Weights of a small transformer language model.
Size: width 128, MLP 512 tanh GELU.
Architecture: LayerNorm before each block, learned positions, biases on query, key and value.
Training: a variant of Adam for these matrices, 93M tokens, 11348 steps.
Each number is 128 + 24 x the weight over the matrix's rms, rounded and kept within 0 to 255. Layers, rows and columns count from 0. Numbers have three digits each.

# layer 6 MLP up, 512x128, rms 0.0987, rows 459-480, columns 64-127
119153149111085126125095082161154105130155115110148165108132032141154130111150141120102113137129105122155159101149115084097146116112155107166164107128111129175103141152085166120098124175178154
141123134129081079116160106126106127139138110128124194108155098124091120122136128140109111139160151108137114065101130101108086123155133103145134134084199160138164161131097110056127123131177162
148107100129145097113133143118103132148148181161140113114102137143086122085158141119111117141143134108133135107179135140127123140124105148104119106092098130114132146134142153085132110087135100
170152134158140122110103146132157096115167158117165113171162124132156153136123149141098157107131109083126104135132122147099136151148112092132147165114128119120107085150099110116137109109141123
154134119113139113124077095154144143136152101141160100146151113095126157133134125122123152114146158136108112102153125111149117109137113083135138127117136135132125153104066137112114073104120158
113135134123147117121080063147106140162134062110126155131152148136138149122139116135120133132167140112139138100122135112112157128121143131126143110135143112167130133107139134131123080153152140
113148119134155129088115131106143121141116150164088148120148102102119146087128125148129154137149122128118164136120122111112109130181084122158156141119152144091131147130081137126091106152110104
124128146164133125119115124195167122094114088129149129117140126117153140106119127128083111158128088123179160128093109104085188128110160124110132123127094110124125163149108170104112134118113081
179172149157140144130108124112165122115132150099163102111135112155144186094157144143138139149107129129117160122109138113066127113134126135163141122134118122168133124132107096094132107134101150
137181135122148115117148116124110091098143133098150160139124150115150150147135089116150149118148190084164109110129106127144126150124143139127138121133128112148094110173117144143121115124111113
112156122117074113168090127107195126176090166138152122126144164104078160138131105147089123118148125082074131100138107144154155089145095125117136132138113139137097104135120099146137137108126158
108113114154114131072094114166165126107146171133164099111086075114113120120117173165108118143136134135155146146157123112120108126155147110160118115112145090174138143156126178141112119142143102
128140124109095164154107125138130118136163133122150148098113124143137162101161163106157135174113160122137108125123110130098117118143132128115120118121161157103147146181138093110096112121152126
112139136130153143112106128120133131185109131164110149122143105140129132066111128169093122126149128121084121163122120149124098123138110094106123118080119114157151113100132119094122121082174160
154178140099153123133119152110099106123132109139135108122132083104129182120127104113164092108142169109106150110132122108136118084096086113151130166119131156137131123102093154113157153130153118
089127110152126154158107103119145085133133164112150152132135106142120132127168164154138122166163143124113139126111132126130115130145106133137152139127139133136149166179128158131148106154104140
171146128149158118131128156127142097080149120114141152129143139135150149138135116135118124145177110108129094111099102125134185077086113127136115123148122148123123156114087111130139093159118151
106155156138101118129123121147128101116086174138113152099131097109109151100138160149112098169136143128075165121135116132130099152144136086118148175101182146188095134153130154109091128124132090
125183142146180084139119109171115094122152131121120163124160147129153185121133098125148152159134177098122146091140114090153082111096139117167125139139172127125138103135098097121125118126161113
126120155095116161165104120169079110106134153166159135123127079155108119113152120152114145147112115131089144122116112116102126128147118140076131113142105118118062093150133139106095142108119111
107136164127097111136118159145104112144116119134168156125109104110156119151115142162126137116115145120110169102115069111125164117148148125119118124127120126184149126157105080123134130180124168
138101131157160089094086116083151120133104178129166113097185111110138164106134136119118159096130131128116172151132132119137124130144139129170151109133174109135125113145121134114115112178129118
# layer 6 MLP down (transposed), 512x128, rms 0.0896, rows 459-479, columns 64-127
148107143136144098106116104141127063151102102087118130124094192178112162161134167118113084102118076104141176104073163109118124126118107123088109138159156123153100131109151116132172090112109150
144159092147121117125131154134103110102102139154142115144103125175084092135105113146168129155120147152215145128140188133123091120175163119116117105139090098128133131155146108153124107153105093
116143165115068168139100102116155103104099139138155128123142168118114119149115116160121154149110104109101154134094091160104137141115190110106092124126096115128120068124143138169109132164129119
136134148171126112181082096128146155140143135163154140157130138131106143129112075136152101092119154089155174094114158098119083143137105133126092139111102127145141125080156111124119117147155105
097116173163105114152159158109175118104123135127127158097131127129147110128090150120134083092094132147157121164140145144135120138101118118136151146130148144115157164153146143113124138135139151
068102143141123133166108144137136107129139140137157131069111145144102102172117166133115123106139136133139157113121104103172082146119119145121087116116094141128133166091120141121144118143150137
111136149138127100131194136133160098081097163159161139100090142136125121106109145144087097113117143140138105116137147092098170129100137105111084120134093156134096158125138158098135143112139120
149115123119115120131174110145138138122160144116115121132117144145150133152107139150182148085147152100126096135156138153132137114127072163136104154111186163143123086166133119178138128093171113
133150112143142127124116154142142123119135103095122115130104122152117066156139104064159129137116146161136136134128096083126180167162159145120125119126154139140130164129119130117139152125148113
120097094154102141119144129101144143119106132158113125110130138087140099106138148091112122089143111117128117155154191133077109110132091129085161116140138096124163132111147128147137129144138127
157163130118102097150113105139162142166145150091133140134117142087175106125180107098110148128113134155087132154116075129146075136114160164139127101178132126097170096134154108148100153112175119
135129134139161132120084141124150133117119125143109101154116118124163109159150118120161109124128120183132124134178133105149109109120120151094102101088113145164074132154157136160118094139136167
159131138134150123085136129124144149129131123160141111124126138119123130109132136127135128133104141139149120120117086130109100114122135106137138129134087113132152089105117119143139110142114141
106126116139131145127092145134167105122152070152143101120136090128134112142121108112116081134098150136116130180151102156149104131119155138151151143131103107145107144132135142126102137165128084
109139129106084107112170105101108152119123143106106115125083124119131091128118148147071134094135160105134085152152120160132162117162110136139150135112119142101122147111140118158133153135143125
151123141121131125130118108098105135144120107153150109120138145109137091088124140149143140145126125150184150162105165094103100132127134110130134147102144085140164120164166107121132124136125156
152131133119133093083156132116129120113154146149115127084131138175133111127073124096138132150115134140145098124159126130127123123119136133121093123148148162119081086154115097137118158121123113
117107107143136157141125150155105160146125167126124127185136139131097119127102141166121121112124141132149082156140110118119122140106068122122126143100144109128126102149112133121154128093121145
134109119101129151142173146121106104112133143168126102131129114161133117150098117086133145091103147121118100120116129141081188110126148154182130126104138125157147158095103085119104134105114111
153149112132156112122109101168155104152088165101125157141140151087113142176138122133141131110180114104149100114152124139101130156147141131166113148099136136098134124123109116119124147130119105
126145143108128066164088199106147100073138128170125141104170199173101074122131136146147146109162153080135141090106126118160126127140108115110096161128094124160106133156131126125136150095153145